From a checkpoint of a small transformer trained on Wikipedia.
Architecture: RMSNorm before each block, rotary positions, no biases in attention or MLP, untied embeddings.
Each number is 500 + 50 x the weight over its row's rms, rounded and kept within 0 to 999. Layers, rows and columns count from 0. Numbers have three digits each. The size before them is the row's rms in percent of the matrix's.

# layer 7 MLP gate, 320x128, rms 0.0829, rows 0-99, columns 64-127
128:514544595515558475471486519547458575533502376473530477540560495506514463425556463496475534397565589427456480494531411422365441536559479588427486611399506540463499523458506567443547441496530541
097:470481542487532465524424447513463399517487593585520586512538392465547540471533471516431451436545581558501452553507588421484519531458514432558509615482501628448483599504486518493550406500508447
099:446551595503544472470500481521549406505487485497599437585547577524547465491549451482496540528554536422477527468507484485348526542477472424507414549498519581437539513431519564376475497493485461
096:613523493534543562502431529516474474516518443553408436453579537485484497476505403542474507561556458478471488513512475458488465471425460563475529479592540499550528475563498435592524519501483463
088:482561442502417516442498533573496512413452460508484453439521426431592520480451587460519520528538564466511526565564510531467457446508474441407564472476435621493561522548461436482537447601545505
087:515507641426502513543436470464536532478583373479526469507499559435454425467506517505449543465438435533503515443524481558517454588570549424492426503553519526540529569491494492537483453463473484
100:535548457428475457361530422508490454524504520399536525558499528534529582623487511428422530568546496508509500514471466611454479512553561532531452520390519498399495471488476537455527551512541524
104:435546510501518505440482450463479441479526428525571558468530518505496475543591369562626426560542542544542418521453505518491500477590444443520477497536500512521476525529393339500470460520581500
111:528428524555619575504540535454500502606588490548440508563532451432589413400572494473445504455544482536408506509530462497534525517492588529476571567512440554553543642449457565440471489440424523
096:494444458570461552458564563468355493506563535611494516497464520438507544527498470589530469501522579509472587489552408553433573544485475450560525510495536483469535507400534515448560505503472518
098:465484529607515528440541549508548465456485553554500514523505471445614409459480470565516484470594456512467588494471454518505557428499505412460502484477494487399512537478375546440431459503450491
093:458532530495528489390470494505509583504489432529590595530410466439430487519510524562513425520464571489586459526488469505531504589496538596495439481477431547497601509462471554443401515473504509
109:480581587540484560534491449489583491494562472541522454554563443464545442435589460501524564482576559544491547563539479535507483456506488542463471573458485513493586513539598533444495509451451587
102:467521584433475419469497434530493500482426494431457545454510455497511490423584435463516513496456442454563467526486601445430488534596463518447480481481496463521484477570534505534459448508501387
085:491474535485468584519561510541468466554542459467464489565480528446568491467547422447513374490489423497419522527553571449590459521506599500518511483394464494604481438476509482442561386453536462
114:588466438521534549515571508496526526553540512441430438496566586456417485479533559483610539448412482547420529433523538510432455596528484546393549574515500440491510466553526489554562510509606506
100:481493528532602430538479443461506525575515570472538524648518448414567473453554468466471466459464512549459513483478494528513482502494509597427563526532519456491522491526467498452458487453490499
098:484388486545464469523470512568519398490498411593428605451488446518542388468510441468425458553577539514497560486470461465464563507497527539460502479432488474437460476499416489433612430547519476
090:448485476449486598571450482524508598375484430501469458460383480534529408532594562530367486544506487512542511529471457504533524527442517433531465487514497514423516558551503497381478447532484555
102:457458457586568467539429480467499593514479518491504496511503486453566547424470451537507463426508491508495461454533439464471497534499479418476447584532537537515536672440571529530451530450517456
094:552520506508445506444550426429572491484539544492567436521539458519469481434545493499402447489506512528426495444556538519512503459449437501366473532371495542489521531388436519502511538538486525
087:451516486468516438444459492552526399517535608535541419509584442462457454487563528532464465444496523457533484476494475569497499500443451511471560512469417549482450634463531600477428490531414447
099:453390420493513584503508416436482447545501559495519411463386548496490467471430540452490531582530494432477513426373465494474485579446529456546479515581563471540475452504501463469552426539605520
105:441569572502495500533376497417590495515487463492565546514468506485417488394479452478437491486456441465575472532458530533494518550603542535587508515543582474462494521511578548411470430487454472
087:482449432437550520581410440431455515522500485450522493468550570489446488464588491496447535518511533557460507506452477534469477483577502478514528541548471449576523563519559507484532564524606515
104:483516492493613534442424471492464438543503523458495454519600519500533493475487456502463460572532556528558458443496575474544413576509492474428418511477573544494578532526503509537558490433410517
094:517537541539474510483545520508512421461439474422547525495542434469473582416527394578461472513447581470519556461504447480529506529478542591518465535475518584518418515448537460421426522459555472
090:484488399528619437528544477410493479515530407475525461426458547399554411517525501490480436456567482512487441573604436501538483499482475527422461511520469497498594602429422621387472460576587477
100:537546490417521586586460489505485552461474519517488518548579408540486468443526477441538544499528493515440430532412507583480443438640655552549445448571446537518444468451505505525443467421532548
105:528563592469504494521487528531467491518489440563488469561537545455570495433478473582523460409456499515475526511505557523514414544424524529446579562563543483545539524526578432562446406413450519
089:570508555450546442536450418420391533520507504484466542538462482542585523488436481556601504505488500398543460484507484393541501454559541514546518554564598499531477475537430522621477529436548419
096:465450464532573580425562507563489532536440425510576540486497485403465484501547544483469449527544471464557495540494526378462543515494569497486397523395476510506428659455446533443523490517552559
093:478493457531532498463405512393492483498511510470450520451531443412620434490535455523491531462544548483505494499581433495513364551536441416535433581469492626552494613381450519478569420461517473
101:554592584509480523458523469534606447509475582496599531620515614404491510524448506456438495474528506521507596464525436546404458477469557455494454538534504479494533518609532486507567511442501552
104:480519468451448503482530536563471456504468345516484542495591527430469425499567521475539606516503612443563555470554578503476493567523516429434450475451531489464475555393577477527575529521484443
104:483524524482584515486493374470520460473567471450524460515602537506491472562454439491480593566498522376460544436493508509459579505498437498443476557480476529395554499517530478555511482488458480
101:496495401485460505486542424543578413505506501490449476497464489429551467458458517479380536542394440526558497595442446526497484506498549453483330543573482546448550494557507558443554476518411403
104:464478472531494465543433451576562409528586436401530422473579514491568495516509457483475504478514459373393467547484513494480415537537559510431445500469523481494506495461500512377504510454569429
100:420574490522524459467490495506481461479481430441605445422534462551491435526472505485553595510494496462424491516438444458451477470553486515589532601446405484485495470556561659456504519401489457
094:576549411557426503569475479533597537481525474463454564550474512475596472477531486505551409493582581523593530488403519561536385492643579419450486518605403520559525481363449492564520508556524477
094:541503459473536587469424477471539484523566542512451483392554458433469508423513432544533430590481521387544499430530585515479470509479562498491530523465449578442566508383487584508456462452486426
093:430489447454543521453515479465550502451575526446583482586482390540560502505522453468463413531459464535524427461551503455452495482500481481470404457510443495491496438503524583427460503420468454
096:478440525419551458494519469478431490454505603471473520410463512487527462488565443471497543514478450531519520568493416491452443496586511483510366538486411493514544504497477437454410556428527474
105:508464519517533488547516564528446511558495546456484493539490453460450377475499341430538508414397481499554401538405575487510481472513556518387496513541462528470520513482560518428459459474435489
099:549572534541571416487542504480461446481529574530539557561423476516502487498545492609506433444503565497499518508507399532464554465558496487523534575500387467527610489432415494574398521489494409
096:495491555564473460459485525565531484477566466514598475529469509537424559419453424561519424449411462518472475471507461429432486558465475515524494482509478478565500477442484551472404447413528538
094:513481498390553464438516498499498451463535446411502483464444490517527397502502514530560533426457508498438493456515493501498417530524497522541549471456484557588559445475518593523404542419511484
093:409513466478478531483536572523500493500439428449407460512480586571477490517519439511450382575395449514436474441453502435507546503519546569513477509554468468503507495455465394391517560561590521
104:538516419469552564514516537476501486451480494526423455525555481397409528499503484479461458544408565536511518486537490553481414477494528541447575559461507508492528547512442411543426430488446521
094:450503448409556515387471482478466451534558517519411416508490485504534473577496479493401548545550668435563482481497498465532491412396471492415568581463513439484526486531420566458478481494470427
093:427415498495528503462534452480431523500557422448481527512454481516495418513491474545598467533500567529470570525432390573495542535363494462491415477495441467392455522465515415449542457549493523
118:485525494441461561460444490554545476524510418451555392547569502475397497553572464492423554567555506408533512515500550463486591543469484462526365489533481470468510497531525499495476482484475538
112:539581544460486542515455500501627534498520507476514399539578567452545463485535546450569475483438530389474520388562564504421443451505497580399520521468475503435518492484493487597471539522511539
099:420616484508534460423514512550500486518486498527522594409470376439517535549493421491519516465473497461465562584533606375484434437509558563548534459547412514487500488469472552547523517475577549
100:552514520511556402549493396409588568597527487506538453565459450477403414436531517542457502472526556467445546520478512499542549449453509467465556563557473458526549480411519515451567479547575526
107:593468451454532488451529500573533454573505523441490432494599448462393438365477562538554465445419552482500527474562485455521432492554430484366525592535459521557489566456525425526491403540513508
111:456618555447564533504465553595406545518496454494519532499515427415545533573527487475498522449541495458494442562454434537450506590534640539589420556562434474503560548534506526488449462519559505
104:518543572462461394502463445566566511536502515577493498519524526465469465479518426470482537557485519530441430495445612438519503465476558529458499419519453516438525453419442545514511387441548537
106:518575511496551490449564460547463468579510475477549535499509542476492530533536433496431603574516592481335564509473502499422457556522519475486510472511530539417592472608456594483548489463502493
096:529500681455616507508476502528521421487557539556559488533509527471467529469478411427473538472523581484454506486339510437523483497544549612487457540488457432430500490442513526507467536550509512
110:533494502472559444469448381517533481438523423435534545479472458481520509454536430501417514567536442453463574547483502470436439542476516536608433548472496636483585555426486508407417447500416490
090:393559466521509473468540529503587521512506512525444610607512526414506477594596440524498502517650520546484439431530571507485479531555488410548513500505436430423488558483468431500581436535468439
113:431519474533513526513466607509454500536491414544546604532493474506524428544521403465499429370532569494464502545503443498465444541621505519522384484525424439513606499456508575418421487444468527
085:488559602461484510453478523532471394418509578462577481508491524383522497366501500564565473492550608493509514501536507500568503572585529560523438571505515536511526500589541478444504522556508414
086:398495449522487493487550432444476469454439537457491544618483417473519423490477544398510475473527493551500513435479467477533464549537565514461406509430502427468528477536482517549350560463525500
092:527409451593556557523461508478472522566471486505520541380513510495500433560558489547482505479485471490380546467529485531427552512533443413526505510490416585460457528511514544408537578535501507
097:506533435422672530535443502534473439480572348457476480554598492499548468487525453473494471499442483519388493545573406518361455512472514508434465470478524448498534583406530495432509499485513452
094:441536544395503451473502595488532548590417494486454509512507406502475506456474513464494555498494515451482508473437492558505437536552567416547554589452568388511467504474490432503462505504463504
112:461538453562540476432450403462576529580548498522451495492492468492552393472519501452489558468490578455501554462450487492507529459475575447405538477479486479444626434555471424529497427491438437
113:489496483454493485573565551501606476488622420552405464516467581466532433515511373563524421414481529372519488458573495464439520535448519521529489550487461460494440464554477510524530399479455432
095:508460473457584577533442544462519492574673492514443468537522456542519519556498449493441495511615572521447416468521518520547399433547522489553577538487529481424522576535441483453481511487453512
087:537479551484471521537569407506531506510488490530555594427551595478470548524607436490573409457466454519548554428436516574480457464554512417499566487558502469481507455504439572512489550502493453
091:518589499546526477505504507511538470535474489566525476472525650484451570559475501457396564482499493454508532402538579500442614491467496489486462543529510496439513520471512494538513527517493442
100:485469408613560468523525462494501631456489478547431476454566472518526498477497411586494389573456546472485599568473461525482492513489601543492554510522432486508424508469481480518494461423464427
113:485566505488519481543449582525483530492548423534541464532616490446495507514565496491586542449483485571359537474483477535363514407524514468550545467427461565481573463504513483501498471430425489
103:470537530512474501480477470491535467565557489517532487566509488461441485431551478580429506579531476538524467462517494449450511595447448492502469517516528403487553507434554473458555463407476527
100:559524418486547545531429462553546417508547463448456567541492527516546503585549420511467499550549589485404529487494532493425461500527497500436412448423520597519567448480511414464551451472464553
098:551431517457455510431404465619542449469488535475487475426529482440603544588512490536418489543529497411520579548509458455441368531507457465512469471485427598527559541502481508529585555489504465
093:528480431559499438439586506491527480461435527427513450425474387561431464525519514502505475485463503506473502464471425462453453510544537499489561565534502507510487483464429551488457473366558586
091:508467521528514499501541413499492477553528522491556488419531583470486521500424457551435565550514468537553592448463532579456478427614446464529473514413506528437454496579541554523478511484385412
097:454477519564577527483485556525452396491590538526455481467524464424590468461517437519493559524512442327514475547463468452541436545579535505487516525497365546518526461430506502439517496398430463
103:436457436478482476409392404567483458506441485598499513400476461496528518541445387514500519501496491450537502615510444442502594491477454584485496492467432508485539478517429447455476481494511475
093:497545509439595490508407500550419457529406457484516475594498508521492515540525528423492500410547469547434474544465484493551535434493419466482508627459545526489601478448476479552445483545578545
090:569428519525457502500515482467470481484564556511494538540396462387516445548482439462562475471493497482592494548444488535483440485508626576489443515464371462492457490512496533437468458479547477
101:517504478543569465491532505470531446463493515539424409444547462483515484531462430435490562447485425507515444574444488515529399383492462549382548511481432485392413555440395444497543489478421493
097:593467453503443432503451495505471458481549459459534495467517559469505580589470477584497523522511521478467549488395548567533534569453491528541423423502426485550482500471537594465420421526516542
105:493566517512540528479510422614515526488469451505527480587538584551499443504589539532466546515508526544422502573429551450457546527458558489565496446569472462499471452492504467512430428544421477
090:512482424468458537570436536447457498474593506567547547607469587497555529535537534509420509583568581461424518432493477589504579570464543526537484525489480513477605508429572469521523498532455392
101:507542477512573484499568479517488467596503437525518524557543521476535458568469533546525549559512535453478475505491535511468526424476498454544563417447496519300514514489617575464571499473468512
100:451546619352560450441564556620486519554509421496527578548514551542486509455489476442484599470514645485522548485467490442374488498506456489578421519467486488483463437475468485477483500525545485
091:504505484446522491534630488563525534484488503426441446537470521506478546508409421430573496546514509531476506459401454414481488395510554582415539506535507443501468506548550410555450474519555560
114:603524567486441417409518534417534401501474492579578421419503531600511512459542539470415495512457475530550529516499497570486473509524538435409464510494477577467498564438483543504444539472378503
102:560512502462537471526494486496480525577372461503435490516504480445553486578535508589542561514422655477425546528500439572445503575617473495521527564498502541510506504490552495547519550531543498
095:466582537503549492495448470444462517532574501526486551478536421519565474504522435537498542476414576479492514525590572571526561472469603530471508392504492571470491504492380518395461516490391457
090:613506526468510497461482501473481519518496566444503527461478487533469509514562499409527417501414429490545521580453499450564430435508455503539498501504397557521475471445523480551516463559484470
097:541408439468488500429499495536634462493547467447530450487545479477481445456571451469440460508495439471404436526503438504479514495536546500498537496516426499502503682563504514475533504470397497
093:502617474508474395481505395486493514595478420535512538498545541517458485502501490477424585527574462484519567485492458457446522553496485456485489420442486580527446508543493449446524524474559514
094:545500422502521640554489484479553491545502438485435485514521562467533477486555545540542478477348472545498455511544443491562353555469473524476557447441488451508472563453491444593515402465571478
086:457379462571473495509448415516541548522458419476545515459491511498507485515613470530446497560653545463488477469543448503479524595440501554495428501460533462415486506525588476533534549471503463
101:497518470427529439511458531595481484533555418564462590511461457492482529608573446538507485465495624526451551514500496482418453509452409517546451535494522602471525499466522496554529496533514463